config.toml
hidden_act = "tanh_gelu"
norm_place = "pre"
optimizer = "muon_variant"
lr_mult_o = 2.0
max_seq_len = 1024
Each number is 128 + 32 x the weight over its row's rms, rounded and kept within 0 to 255. Layers, rows and columns count from 0. Numbers have three digits each. The size before them is the row's rms in percent of the matrix's.

# layer 11 attention query, 512x512, rms 0.0867, rows 61-111, columns 384-511
144:108085112155147141170141162125198147120125148083141176103125114108094155175139049141158135093148180115094123150106125160103183065147075081157164118106139093074192157086129154121101159110131159104091176172044096160126113136152112168109157130087100096115093143094129124075125180132059127079133127133095101174136135094135151128107154131108121079169196148148119157171135092099100165179068
143:214153110164116141110109105172114086170160120121162130088192108127114166155064095175171141128155106124144182065156097115148122105175118109135089092095122149166155133112085105126178154150128118105117163140136076108148086122106142129095134133114131173120097157097111132105104104121076162154145115127163157147134145103124165091140174130106100085140131120121171138173153102138154121123150
145:160082053157085173131157126130121098148130074098139161143145109097129120145063174150098129120135103139177154150150103165221122068166133153100186146130191129177110137126096117129136104152146110122146175122139114117105169087077153123117172147107140141060190108154131142165091186098108100162133146128105128163094086063085147122109089152137073094191160150167123175084135100125164097118139
093:089085085169194126095121127164131111132167085113116118133103223148083188133139147125090184153094156127103132134167095154082172100110114088069101106154183151133122114132149153157195123105051115108114135113167108152091120111180112124128157160150150190114087100079116126143128101111033135143099133182164164127142115143119120100150150130109123140134143188120157147151155145127132217149152
084:100215177122091197158109123129092152128142163164132141102104057094108078135127184145150112097158103149169146162139134101170093162139122110212155127141147120092165158095081151133133148197191084184170105156163138121114096183098166176105056116126115109118131155181141119172159151123148109126174122073153071143123138101073116132112079120094115101124126120111091071137105099138160110065123
081:137130116146176077108131140141129144084117049063123077110179116123118149084092077097069100171053133122049082115151128116104114131131121099099117155133161161070137151124157111194148155122088139137161118126142105155148153066090138069046177109102163110121163160068148186123128084078149172090121067188068178125137155138135140127053094151146107139107131142062129146088225109068139130138111
092:143177130146144139114091125156169179160136124177159168088118159146116114137125170158113131134154108190146103134114118126167086153121125085132168123162164177101113121109078200157150125144153195157133094165168163096130160113107128159201103112099137168107153147167157107069188145157086114125084082110136079125095097137113152164137159113132166116127129087074129110157066173153176155074111
089:157176163156102130078107111146104166186090160181099124113123132099135080180097143095157102139132150148198172104105111103132084122141180143189134093096132121138140125157138064117103163137111196106145180087132145120081136172122183181181148101125136113109099131143116141095080167135153165140205171105169133108144093177156142111108155158131125130213048150128086127114072192166127101130134
082:115143161155128167128109088115111156129080139124075137125190158175102118110107143115132069111118123112164132142037135150132155110123148134064139133157094151124061133159090070205150149113102136112108145104130118157130106104139090112199120146125112101130135112167112117126142176152153164151096139071119137160130187154090106161174138095157141137127100144131125107156186131182095130150125
086:113089117085057117104133166195152147123133116131145162131169124098135125184181167130095172120126179179097150138164149120090173156088096112181058122069151108183096084124177106103155158095090152101071182072141153121083144106141095070123143123128097130134153110108126179166094114133127166142136136123173165088062161161185108164189141109157118159112114165157145098149179181137130128158169
097:127143060187162140146134126065100129148141145145093126145202129108111152103126085069108118091092117111160104116121148106115104154139095118107157215139120165151155077170112142150098150149077181103152138145145065113087078112128196148126122117127160153130129095063117088097204125090138191112141147155105076154102150104101131158095130157103148193117076123145152151072182100160142096157076
096:163044134139118092128085154136106148109147148125116115125118157077071118156129071170161113070179103121164174129056140111119096114135125162142136094175086136078121123091111165152124177096142132133085087100107112081126182105090093119196089169133128089123158169075076151204124121146057125129101150084158143129105173154146172134154154145184118134097083126112098097141128193096129149157115
099:116178139111127161138133141153166130155104116142116178141142075154142121141124248130183148120151187144159078070148081137130123147139178116122168099128159113092128083110128170082108083095164094137130152156154168154121096139149079194119142088087130093086121124111100121093113108113154169078132061142069166157199147104140111101102106133107101163216162134109145145164145100146141110057103
097:091164179144084178095098167108154158133067146133148118117125195159125222142137166136076103119144164072104119103099165143146156151082083125070120105197107151097142083165090146042164150139161106084197121185106076134159171118141163137118135130140123218131155116200146130109104126080136116172197159147108095099097130065210077131135112138122149094178123145157154133158106110207147069115166
092:169222134138180162102156114144115167146111129131173104115156125062156135137168154121071160090152138136168173138141155153102138153111154180163086096130206189116161118162160169168135182133142117208115112114132132112136112136128171129147153155113162148133094087082204133139109077138154166120116117114156176121122092114101104162113160152153131130147100104160118071153179118082046124115137
093:182097129160114132108173161157104172094148121066098147104162090109137136097123110127140079181109134079129203051087154129132134159145147142117154053123097112065106190114124118104113122128153100122118145096086136129150094147127134143119125114074088135089148137156082087163190099103173151118189160104146103208207092134105126122121109106106129137142070124121175150125053121182127142112176
091:098157118126106112098205145149098150114097160138135129200126135172169089127091108114126153106124204156170119110180139089135152182176100099143122124129112167111152099143096178137152127085155144073142177121143138142163166145117142100151143079121140136117100152116123095075078139088113136103137174154154113110104122152094090168109110125141114165147099142131097177131141151140198101089098
101:129169153122151114135137115097098198133110085120164107081077169139161162112093130138129129126131133123119077193164163100126142107198145105072135105100113007094115146084148179159140161112139061086137108146127040109140117122169139106192147160065172127079150137139139151132102090147125076087097125167111115127179110074058160118097135083100152141053176148111121146125153119113216118132208
090:140069138161116169104105107151119128114086156138115088113132152122132073112090152148168101109098091139132128120146173143120184104141115172125092125109139124158131148109136076089121131139141110190115118082102139138174171153088121093145123127137109094134122135095092091139122134150132159110123110181147191181121142109100085114148131110111191093106119162109132180176065078155129132154115
088:103136093094090157133094150110129115121123131199111078172108154169179138125123128135099086104105145133136161128104156044124093177171222195130164170186084218096135149124121110130174168128120099105124098152134140126124165176080117127072165166146116120140174148061161083127036153165085096143153155079149116123140116118148145094178141130129122127160121122133126124153066121179116124106093
106:154118155077111076112113079103141110124152160104113165107129111151124140131139160161091127116137082145135120171165142125182140135149155151101144091071110124136087191196157178104116146148174128143134158113151140117118087137157107125109142124095104156123105115126093127122165127146186073091098093133172106127129104127092146141128114091115132140181115140148106151056186092108113124140191
100:166100123087098141067240128193111127118120112152124160169124083171172143135115137175153114121169098138107119086091117102081194125186079086180101141140154164135114164133106179139148106091095156118158140175209112181084128130149140150111122133156166080119164152109122157122114100157100023142101178120114108136077092070121090144187136123155106181135098092117102128147161101128166145131166
085:129091083131136107100122138092186111117068154131134162168141145065169112113161144149133155099122181122150079126195141099156154121141100150165128129139098152118189115107145064148114168086196173082141118181143120189150113075067130120186166153132134154190113173171204143137166156075087149112024089143190148157086073142120095131115139128126157150172079105164146141161175126155131158103149
087:153138145085137118105103119110126143081122113138175093132178104142117136125113077103139117135155095084118133117106127169135166143143165130114165081114120178107128149126101075143126127169078076146128152137159144112189166100158109086072161138138125120119159179133082054171096141148169113221123149061144106160157118081114075068135132140074079103127164099125096103138082112087181149142132
103:118146108084125134165150126153096074185123127123103096139146117080135123147124129044121145064188181149170076109106150157159133166090110169164117108132123144117138135138082109076097106154072107164083106124154144113127122128148120139065160161139131135156137135073100083141133090120103124114185180140160124140105132176156078102115138138171060092130129153176150114132158155093133133161132
095:172106080153131134132137141093184167134143148188141128134158130131142139119096094041101116086090097082143115091158093164116184129171120097182095139147110184117136139168183167114135198137154163060181093157113095137152128148109148144107183124154206162152093110129122122126147117138122149149131169135179143129163102125078125133082136111101144155139139116081117162147124139163126125118129
099:168094143140120176148127083153132166133103080151115119189130135138153101096116130125089108135140166152109091149105104136122099080155135135096096106116117104141115079137176126158153110145130121189064147028128122117140187145196169144148039117111111132090187100145106201162091104189135162173171131166115147096131135164135180089141171090153151084088149073124107172104130094149109141118117
096:122072180109158133160093116089072166144105044131100083109142166081152129147146132156156141062104136191176137108198133182138110109133108053121135155124118107154126122106132143161110124150156111100102132130128132099175132090110106125049076137171168125120108120189162130090138109057082175138213124127106113106107142126141129107084135136105169149160117179139151157107148097175133096117084
092:190112105117171176149141150112174149120174160130119109122158156107140111130149106119152094132173129127121125110042137145146073170153103141161112203128158167129156140095127162110110195150136124090154115139148141175114116131096122130162194162100109158113122151062100123217131138083124108133116144112148092087106138143088153115167133108175147127108078097167128122118115135172087125125120
094:152105124069148146120090099135091099125188151098092080143155134129103140125171193043142157093154162214134160173152135152161106188125138098172131162147087173079113114096093163134083185130111132122121094141150158135114140088122136167131091167148121125075084093141129210142095153066127160121174080103135123117117116099129108199119098140171074173097116107171159110173112115119127142131183
097:172140108125085087072127128121101110133174119077125145158149133099064102072105155105094141084126117097100161148118177126072122150155113119098118092153106144095177101153058137125158171157113157095032145148184127112142180084080142057163155115132124096164105144110140174176160120082103113106118189138127113202089105142126097117141118127165095167072113152116139096120173068156169188124083
100:108169096142164142130100147071110093122144065082066156135092180130103120083089126192098125150097140106135085095104130100134133146126110207089182156181104176165110123085125181170098092144092107109063104078115173089103139112107092128130152171154104128134072183160064146122105068090111201150176153150139096106106154168100086145119091087148195105138089142119223137091141122125085110144150
089:188131185107129135174167095166136168123141117155103125118061127074138113060060101137129109196158110129152082135119101142103129146102156162103128165173208080144111135114130065171164093115141088122142145131165159127119192130173135155149077043097101151141130103109124133129177135117100181139157146162091086154143140102107121096149135140149139130160164139116162056123057162135108085120137
095:131115096129128101148086183142189134104129087186193200156183124108167159156111137091161069183108121082136114118105094120083132113151053158117075137153119148156080092118115140196101107142168142110123119115102106106150126075099156106096165058134177047181136187096129170094140087125073092139154062105145126100109146109184127116123096114136068109140116169126145135147078126113133073196129
091:113086127117161131150124117191092147112098148225155150078147133207065133091111146121155140109141111213109079141110155093118118139122120092156135165137110137146141151104156184143142125169095117147103192144154144170149146154122154107091110133149158118149144126126182121168121094104089103170166102169167084142165179131070157231169155118144173147108159079170124117176091123128118154144125
074:150056095030130176147215144199173091134153167152129186149080143111101145178136135086124165170095087162152140099111137171145143138103150126101093118137173088145091146113141111084119062085129103133136198129134123159114095144187107143116196159186121123104189141108111110136154126176181090086158136079141119157135115136099156114124139122115121031115127114157152185122104152111075113143155
081:124140138147099111080094096163150102151158141096123144105136183162110147129141128130156172116094182118064084174181111107131167148111103101094120140117086137106138154097165189186139107127101097169132121133114142124095122121154150089132109137111155173099063154146129142204121061067098132150081086195112159137094110162095097133116141153151171157112179145092129115136175143120183205147134
074:105053142169156151132108173140118147142139115173136149183073157090157104104160099118052159179100203150157130117150151127066110139065089115117146122122169133166121096124127146110178119080127110145132148111143077114114095121095107128137145117143061105150130064124093145150123104154092138086145176181101151147132112166126098163139191125137123079072074148124153104148161102104085140129145
093:068162127162153125130084126128142157132139091133083156128146116128149116109139100063092127112131114133113068176173144189175112148124125106125134128135077155180112092099122170220137133109139129063165148141071132113143081064140132134178151141154143127193092117111132106151119110076155179090061104124102137136101142165110111161095132164122188162112134140108118127148161087075096102149101
081:130157146132124206111164111080141169144130144090186187121146113145158111173102166103100117144087130168143125097109163117188087153091162146092152125167131116133091117141119102184136165107130094186158158154113109081135100137150099108046120171078125044134121197149115125148109135072162161135126121099126133155169111103142107126090110090093125122163149119062099152123133088088129116088143
092:146152116219125179116130120100161120137102111020144167108136150109109152118129140160079175063149072134048143114140159145218150188130117078113139154178132084060092143106126167115163183172147165068181122193165159152141176139090097140180168110118171108113111165131168140142148115072130115174149091121180137099128138108134150129092091097150196104129140119154152124149142123142150135114113
090:202125106234111190137123120109152128104122198125130148148164108091129148149150175209172122097146093134112129088104149107145154125091144120125093108176165155119113153127127120110104182132169151161141079136162094039110159142107118167154071129122140068105076128197126135128113113138122087245084184093133145145150057108152140124152114076141102113115118159110137133116041193165187109127160
087:156128143149106169141110097071139145094116141064074076127057142114068135196074101142136151132101145103072126185142169088201102129126100133135079146119114083099166082107169149135167144099121098071139150140131151148184146129188147091156128099100169154143192152155133154127119139141121239088145122158129108131177123123109151104129138086164156108115148148160134107151144163092070134165147
087:149112187150091145146166130136099161168152166134139132124133117121122115110128169167104131163157165147141137152071179180156128107146104140062154098125107068185111182127127081135104112112171153188163113159135175148137161127149081117155171101127120129094136110135154128140173113082119083145104112062187110158132159157174157073118082164137080128151140102111132127138075137133175143155138
101:069063153101086129089063149120106141137148103127147125160115123125084171121133124114147127087165198149155133143160152134098129135148123098169119156124151189114143174111135127132102147114109096175149119127176146095139097104112162098094139088102139130110125137113028138162133157148108135037068147162127135122187138172159138148198151057110132178143135069098160136147161128084139196151137
095:123164113139100107215159130141100115150155026142142120136147091106128149090168103128057130113117126111138142181099138140101100098113165146130094137110174148126151117136181131162097157136109125144075095121142148127065115126114157096112143197101138133090152139098106129167105152147110148110129139164131094112078108123069116175194171100178092157070202082112180104157089107169091125174096
091:112078110138054110166118121149163103085169086120132091166169130075158195105058138136120144162108087137128177149093158132132063093126128137112126139171126090149155117121104143101121109095171108148118127154144097123119198128083094158118106126158133090084137116111106141148079112122118150156082085090152111151067141141133144155147151162142140149115060128127107085141176112150217140148147
096:096143134125188088179131173114147121054131140219125099157119118161102126055165112093158126149122121160101107136163144107145151113140115175216152170119161138106161185112172164149135088115192095121162142104145145146157063162139119111134091131066109162080107070145096130099145134098120154141067105250232178117123082133100135147194094117137110100158134153184135133083147037185123158107127
089:151137134139125125179145127128121128197154090099186115183134153137184056085116111097142132117118167119126080136120128093137174126163217168085163115130086123151130150161085131139128172112119177157093119049134093125087155145044162092118135130132118095128163147157117179134121080072133095184110121107121167174095127147152143129092083091120087152107085126148111159103125134086194145097129
089:144163114150120148118134131121142076165154129079152151135120125140111168048146121139091020097110107154130089101159124092143193153154154187153132154145107107125127142170115153096130132111201108108092089146121161120055174183198160159090108141152120152116157079115145087079070094168159115164156103144138137134137161083116075124105138152113126120132159081113084175149157044105177148114083
091:141153147131070137083144123177179139101165118116152154127186149127140117121145074105123111197104170117147108148132160108125209201130127136200068162153101176105143160167165206135131152167064124114071074154070110129118134117121112110107201108128161203142141140128161108134158135117133140080133202115139169139107112154084139130112112152137119164101094132112068074146143074092134159124124